Part of a small language model's weights: 10 layers.
Each number is 128 + 24 x the weight over its row's rms, rounded and kept within 0 to 255. Layers, rows and columns count from 0. The size above them is the row's rms in percent of the matrix's.

# layer 6 attention query, 256x224, rms 0.12, rows 242-255, columns 0-111
size [106 118 110 113 116 114 107 115 110 105 112 116 107 108]
[[123 110 105 145 151 148  83 123 158 137 127  69 144 120 113 101 108  96 181 145 116 154  94 143 170  99 153 114  88 158  89 140 134 103 155 133 153 151 146 126 131 113 128 129 167  86 133 117 124 172 108 109 113 112  86  94 105 114 155 120 102 143 150 157 127 148 134 105 139 136 141 153 100 144 116 152 143 105 140 143 149 139  92 118 172 105 117 137 160 126  93 125 177 113  75 106 112 121 131 126 120  89 121 102 128 173 157  95 141  94 140 110]
 [105 149 104 145 112  94 166 163 122 180 136 114 106 153 153 130 186 125 152 179 146 109 110 123 111 121 118 104 133 134 143 110 179 136 123  86  66 108 115 173 143 115 145 103 143 135 125 161 117 111 158  95 155 131 112 111 130 114 101 129 145 102 139 137 172 121 143 139 123 121 118 146  68  92 110 129 128 151 143  72 138 133  98 116 165  96 138 141 135 107 158 116 130 148 126 111 131 144 117  90 140 116  98 167 102 100 109 140 162 150 137 133]
 [124 125  90 113 176 161 160 129 137 104 160  84 124 150 155 133 113 181 154  99 147 159 111  97 125 152 101 136 138 105 106 111 141 142 101 129 132 159 152 130 117 137 127  91 102 158 186 139 133 125 141 120 134 141 128 110 104 111 113 134 158 108 125 133 163 126 110  95 131 133 159  84 130 186 107 133 146 127 105 114 125 143  68 128 159 140 150 117 116 112 153 152 144 154 144 137  93 175 148 133 123 109 143 103 137 158 120 120 122 114 126 123]
 [ 83 132 136 124 132 143 136 108 152 123 110 117 123 132 144 132 110 129 124 191 139 102  96 117 105 111 108  99  84 140 135 149  81 163 149 122 152 174 175 115 111 136 114 115  59 144  77 113 106 154 174 112 123 122 106 174  90 128 104 116 116 154 144 105 142 145 195 136 146 137  82 152 115 124  97 153 128 123  99 134 155 142 159 172 124 131 105 102 125 108 136 151 150 111 103 174 129 133  82 150 145 120 148 143 167 189 142 112 121 149 130 137]
 [178 101 135 121 142 131  94 123  95 126 109 128 136 132 122 127 116 116 140 148 127 123 102 136 139 141 100 145 170  94 105 175 114 168 108  94 111 154 150 116 127 138 117 113 135 139 146  78 131 124 139 133  97 131 153 119 146 127 146 127 177 115 149 198 103 103 148 123 121 145  87  54 146 144 133 131 128 121  95  88 156 106 146 130 116 143 133 108 154 158 136 144 158 151 144 139 107 151 108  98 138 137  85 106 104 119 124  97 130  98 140 151]
 [107 116 124  91 140 114 145  82 167 108 139 164 153 100  92 126 162 132 144 149 126 118 118 154  77 105 169 149 101 147 189 114 130  95 121 122 157 134 132 128 137 136 129 127 123 112 145 147  85  94 126 131 176 141 133 128 112  96  93 140 143  91 117 120 138 111  81 144 140 129 160 168 129 127 151 144 154 127 165 123 140 145 136 129  89 148 151 122 112 148 133 149 153 137 148 110 115  97 136 105 128 107 143 152 161 137  84 135 169 122 145 107]
 [130  95  92 149 145 118 109 134  99 131 120 130 127 141 139 123 126 149 104 101 102 145 102 113 136 142 139 113 145 139 139 132  75  92 163  89 138 135 117 192 107 109 160 170 103 134 145 104  91 149 207 138  64 106 167 133 103  99 129 108 115  85 150 158 143 129 139 116 154 123 144 124 135 102 125 103 139 123  90 146 174  95 148 140 167 163 174 154  98 123 145 140 104 124 109 118 170 114  88  99 104 139 147 127 100 168  90 114 148 145 132 116]
 [123 169 151 104 100 136 186 161 114  87 121 146 147 153 140 110 148 139 131 147 113 154 136 139 109 115 115 149 128 127 118  99  89  99 110 180  99 124 149 119 104 103 138 104 115 131 146 120 135 144 103 125 106 145 129 104  93 125 131 100 131 138 158 121  94 116 127  45 145 117 118 125 150 151 100 139 137  96 133  90 136  92 121 130 170 169 104 158 132 127 122 155 123 130 119 143 108 149 115 121 140 109 136 150 140 142 161 163 130 114 148 159]
 [138 164 145 142 105 147 138 118 172 129 160 160 138 102 138 109 106 132 139  98 125 146 100 104 100 135 107 208 107 148 156 130 127 119 144 167 123 130 125 143 118 113  95 147 154 126 131 117 132 122 131 107 140 151 140 113 117 145 123  65  94 123  91 139 134 159 102 119 132 120 135 132 144 113 134 125 147 147 162 129 190 138 140 148 126  67 149 146 124 143 163 138 133 154 151 105 141 132 143 147 107 151  65 138 125 155 152 146  96 162 112 134]
 [116 128 113 130 113 118 136 156 157 146  87 146 102 186 108  92 121 156 120 170 112 136 175 143 159 141 131 124 153  95 126  87 135 147 138 132 149 157 118  70 128 118 112 112 102 128 162 125 108  85 146 146 148 146 141 104 143 101 120 133 115 139 123  99 141 153 111 123 175 149 135 101 129 121 124 144 138 132 167 148 145 114 126 131 109 135 132 107 135  81 166 134 135 149 144 136  90 130 122  82 116 133  78 108 135 165 128 143 169 112 155  77]
 [121 114  81 164 117 134 116 138 141 125 126 116 161 117 109 104 120 127 137 127 166 106  90  92 149 123 112  92 137 137 121 121 107 126 115 105 128 100 129 149 117 140  82 109 137 110 112 169 124 121 129 160 107 131 154 107 140 169 121 115  98 145 139  93 126 129 169 114 105 114 119 135 128 126 126 136  90 126 116 103 104 121 106 133 184 132 102 106  96 108 194 151 137 148 124 152 142 100 138  97 125 106 110 123 153 114  82 173  63 124 102 136]
 [139  85 133 105 121 134 146 141 139 172 100 144 127 110 151 162 117 105 154 114 152 107 114 141 152 136 137 127  93 172 156 140 176 111 130 145 128 114 166 128 144 162 149 166 146 130 157  97 103 148  92 134  88 100 113 140 138 140  85 143 162 119 137 156 140 176 122 141 151 103  73 151  90 170 116 154 116 172  96 129  87 125 105 157 131 114 156 126 110 136 126 119 112 116 163 149  91 138 133  85 137 166 151 141 112 132  61 181 118 124 111 127]
 [126 154 115 108 144 102 165 177 123 134 132 152 162 128 128 104 161 142 115 133 145 130  99 127 124 122 127 182 161 156 122 135 122 123 138 123 160  75 149 105 127 110 107 116 109 141 112 180 120 154 190 109 109 152 112 121 146 168 137 166 134 119 133 123  97 147 159 148 110 117 140 114 114 121 132 157 133  87 127 161 140 111 128 167 121 100 108 110 134 126 128 127 143 130 176 123 111 122 111 156 160 125 118 140 100 124 157 155 155 100 108 135]
 [ 87 123 113 150 119 155 128 144 174  98 114 144 173 124 149  96 162 140 123 169 151 165 138 123 136 141 136 111 139 141 101 160 148 125 110 126 123 100 124 136 144 131 135 133  98 115 113 107 134  90 125 132 173 130 151 146 125 114 118 152 114 138 134 106 128  83 124  98 102 143 146 113  63 118 138 102 156 168 163 108 138 107 133 144 140 145 125 159 107 101 193 172 134 104 166 122 130 137 126 132 139 171 125 101 119 153 104 141  84 125 108 136]]
# layer 6 attention key, 256x224, rms 0.123, rows 242-255, columns 0-111
size [115 121 112 123 123 118 115 115 118 110 117 121 119 113]
[[ 92 131 151 126 147 121 109 111 130 114  92  93 144 171 168 104 133 135 139 134  97 155 111 130 117  85 132 138  94 175 104 149 151 144 155 155 150 119 149 123 168 125 133  98 118 131 162 135 118 144 115 142 139 102 142  99 120 139 118  89 112 120 127 131 116 129 122 123 124 140 105 145 103 148 137 163 135  93 140 152 120 130 119 124 158 124 125 158 118 140 108  88 147 116  81  66  99 148 109 124  88 125 124  56 118 171 131 111  91 120 154 138]
 [105 114 160 115 132 145 123 151 116 100 118 108  95 145  99  98 146 116 114 155 152 169 152 158 162 125 130 108 161 142 145 110 133 149 114 111 107 138 110 143 111 125 142 136 179 131 128  79 105  92 138 103 128 149 136 147 124 131 121 115 120 159 116 155  99 113 136 172  99  99 109 134 117 106  85 147  97 153 176 108 164 146 132 130 120 128 158 120  77 127 128  97 168 121 109 138 137 188 135  97 103 115  83 126  97 107 140 124 119 162 132 127]
 [120 104  90 120 155 127 132  90 135 129 115 130 147 137 159 157 162 133 140 121 103 158 131 110  86 114 133 142  92  80 136 128 145 141 131  97 111 136 117 137 113 110 128 160 116 141 140 119 121 122 123 122 139 137 181 152 136 106  84 114 111 116 135 126 140 133  71 128 119 131  72 117 166 169 131 108 122  94 125  75 106 133 130 128 138 138 190 130  84 148 174 149 112 135 160 130  72 139 114 155 112 151 137 131 136 147 122 127 122 115  92 161]
 [ 82 105 125 155 126 105 116 104 162 108 117 120 156 149 170 114  94 108 133 169 154 169  97 191 126 144 105 167 138 125 150 146 129 160 121 165 113 160 165 111 133 151 128 117  78 110 125 141 124 165 184 101 134 151 125 133 117 101  93 143 131  93 109  88 137 109 141 102 149 134  65 134 123 155 128 116 113 135 140 142 127 134 116 142 170  63  70  98 113 128 151 135 117 120 105 118  81 135 146 157 193 107 131 107 152 123 106 123 129 168 128 105]
 [122 103  95 117 169 146 129 146 109 125  75 106 127 104 129 125  80 149  97 194 117 115 131 158 129 166  94 133 120 126 120 148 132 113 117 124  93 123 166  93 108 180 152 137 160 136 139 155 121 154 123 164 117  95 118 140  96 108 165 108 157 100 127 148 131  87 124 133 126 168 143 113 163 110 134 103 122 114 131 108 132 123 148 142 120 153 132 129 111 143 158  94 203 123 112 105 118 141 100 121 127 141 128 140 116 123 169  89 160 156 106 177]
 [ 90 158 114  96  85 146 163  99 140  97 106  85 105 125  84 133 180 164  80 153 133  84  77 162 118 144 138 140  96 139 144  91 132  84 145 134 136 115 152 133 139 127 136 112 119 139 152 143 163  75 129 136 178 128 122 119 146 115 125 137 144 111 105 140 124 126  94 146 145 115 133 158 102 163 142  87 179 141 138 136 111 147 114 119  71  88 128 158 131  88 100 102 121 145 166 135 133 146 143 152 130 160 128 139 102 130 112  92 115 124 104 126]
 [116 143 140 191 147 129 129 143 164 175 135 127 149  94 184 134 115 116 113 147  88  85 136 143 178 147 107 153 115 112 156 130  83 160 130 108 123 109  93 138 106 114 124 166 153 102 124 173 120 143 172 144 117 122 173 104 116 121 138 105 146 101 150 128 112 143 117 155 134 100 155 155  97 104 159 155 105 106 143 135 156  95 123 127 157 121 142 155 151 149 176 139 136 196 111 128 125 144 107 177  79 149 131 103 109 139  84 133 127 154 111 111]
 [177 160 121 126 131 119 162 168 174 124  92 130 120 116 128 112 162 108 120 126 134 145 165 168 121 120 166 129 100 164 137 128 166 134 147 172 114 138 129 114  86 112 124 106 142 127 126 142 101 129 141 153 130 122 149 105  99 111 134 141 106 100 115 145 113  98 108 124 134 131 170 111 124 151 125 115 130  79 147  91 129 166 111 136  90 167 172  88 125 137 133 115 134  93  86 128 159 144 119  95 147 148 142 135 118  81 177 151 137 129 136  84]
 [108 143 136 100 141 129 137 115 166 106 208 129 108 125 105 128  68 170 158 134 127 126 163 117 109 137 135 156 123 142 147 171 107 178 136 148 115  73 106 105 107 144  97 138 179 117 142 116 131 153 145 127 139 131 127 165 131 147 117 134 131 145 126 118 135 174 109 134 163 122 123 137 130 161 141 108 104 151 119 114 169 135 138 132 100 117 169  85 121 142 145 124 122 104 152  85 145 124 129 128 163 100 111 133 131 159 110 146 151 151 141 115]
 [135 130 121 146 138 127  94 124 107 145 116 123 135 157 104 120 130 167 133 168 149  71 170 158 143 133 153 118 124 149 153  71 150 128 184 184 115 148 118 110  95 122 113  90 110 150 135  97  95  88 132 111 156 124 129 133 114 119 142 165 128 147 130 132 126 171 147 130 173 142 157 125 141  95  99 170 134 128 118 126 158  95 122 120 107 133 112 108 125 145 125 146 162 149 154 160 122 134 112 126 123 138 106 113 162 115 128 138 173 132 139 143]
 [182 117 131 142 103  80 111 116 153 110 131 130 132 125 121 140 145 122 129 138 168  78 122 120 126 125 138 103  91 133 155 127 149 133  69 108 103 116  64 150 146 145 129 100 195  98 112 121 170 146 113 110 109 152 156 129  66 111 138 136 134 152 109 160 126 112 170 123 112  98 109 107 135 148 134 158 116 128 151 104 141 195 124 125 122 124 121 113 130 104 167 149 181 106 115 106  84  83 120 142 151  82 120 110 128 138 118 137 117 135 115  98]
 [147 113  94  93  84 115 140 109 118 171 122 138  95 151 144 147 141  71 148 135 154 120 117 162 130  95 148 119 152 134 157 165  91 137 123 149 153  84 135 139 137 135 122 130 129 114 131 134  95 129 151 141 112 139 129 134 111 157  31 148 180 107 153 172 103 168 154 161 107 114 120 102 150 144  53 124 115 139 121 105 133 103 129 138  89 110 161 113 118 176 152  98 164 154 160 133 125 161 102 128 103 109 110 155  90  99 106 134 104 149  95 169]
 [125 113 159  76 123 109 133 172 132 105 152 147 129 162  83 128 116 126  99  96 176 132 104  97 123 116  95 151 154 155 131 132 134 145 122 131 123  79 155 111 114 118 161 127  98 125 143 188 135 130 145  81  94 149 118  98 155 120 149  91  92 122 116 154  96 156 109 140 136 133 162  91 120 127  87 133 118 128 133 142 156 103 122 129 144 151  88 134 109 148 155 141 125 128 161 131 113 118 130 139 129 142 136 109 121 116 126 100 133 106 153 121]
 [ 99 112 113 181 129 151 157 106 116 104 109 104 166 129 102 142 108 131 152 155 139 111 110 155 142 144 138 141 160 114 124 117 138 115 108 104 175  87 138 120  97 125  94 105 142 148 128 133 119 119 100 111 153 120 121 145 113 127 133 154 115 160 139 114 126  97 123  96  93 131 149 102 106 133 152 127 153 118 142  88 179  73 140 173 109 131 146 156  80 135 141 142 111 125 167 122 159 131 134 144 157 154  90 130 116 150 156  91  91 130 148 135]]
# layer 6 attention value, 256x224, rms 0.134, rows 192, columns 0-111
size [124]
[[125 142 169 105 123 124 177 114  96 134 149  74 114 138 100 143 152 120  89 128 121 114 109 138 140 123 129 132 130  99 137 165 201 134 122 132 121  74 126 131 110 140 118 153 130 146 119  86 121 130 119 106 115  84 161 116 127 137 146 102 113  82 159 125 100  94 151 127 160 127 167 163 122 122 156 190 106  98 124 128 129 123 121 168  92 144 113  89 144 198 136 145 126 135 167 122  98 100 110 180 153 151 114 131 111 130 112 138 107 122 106 127]]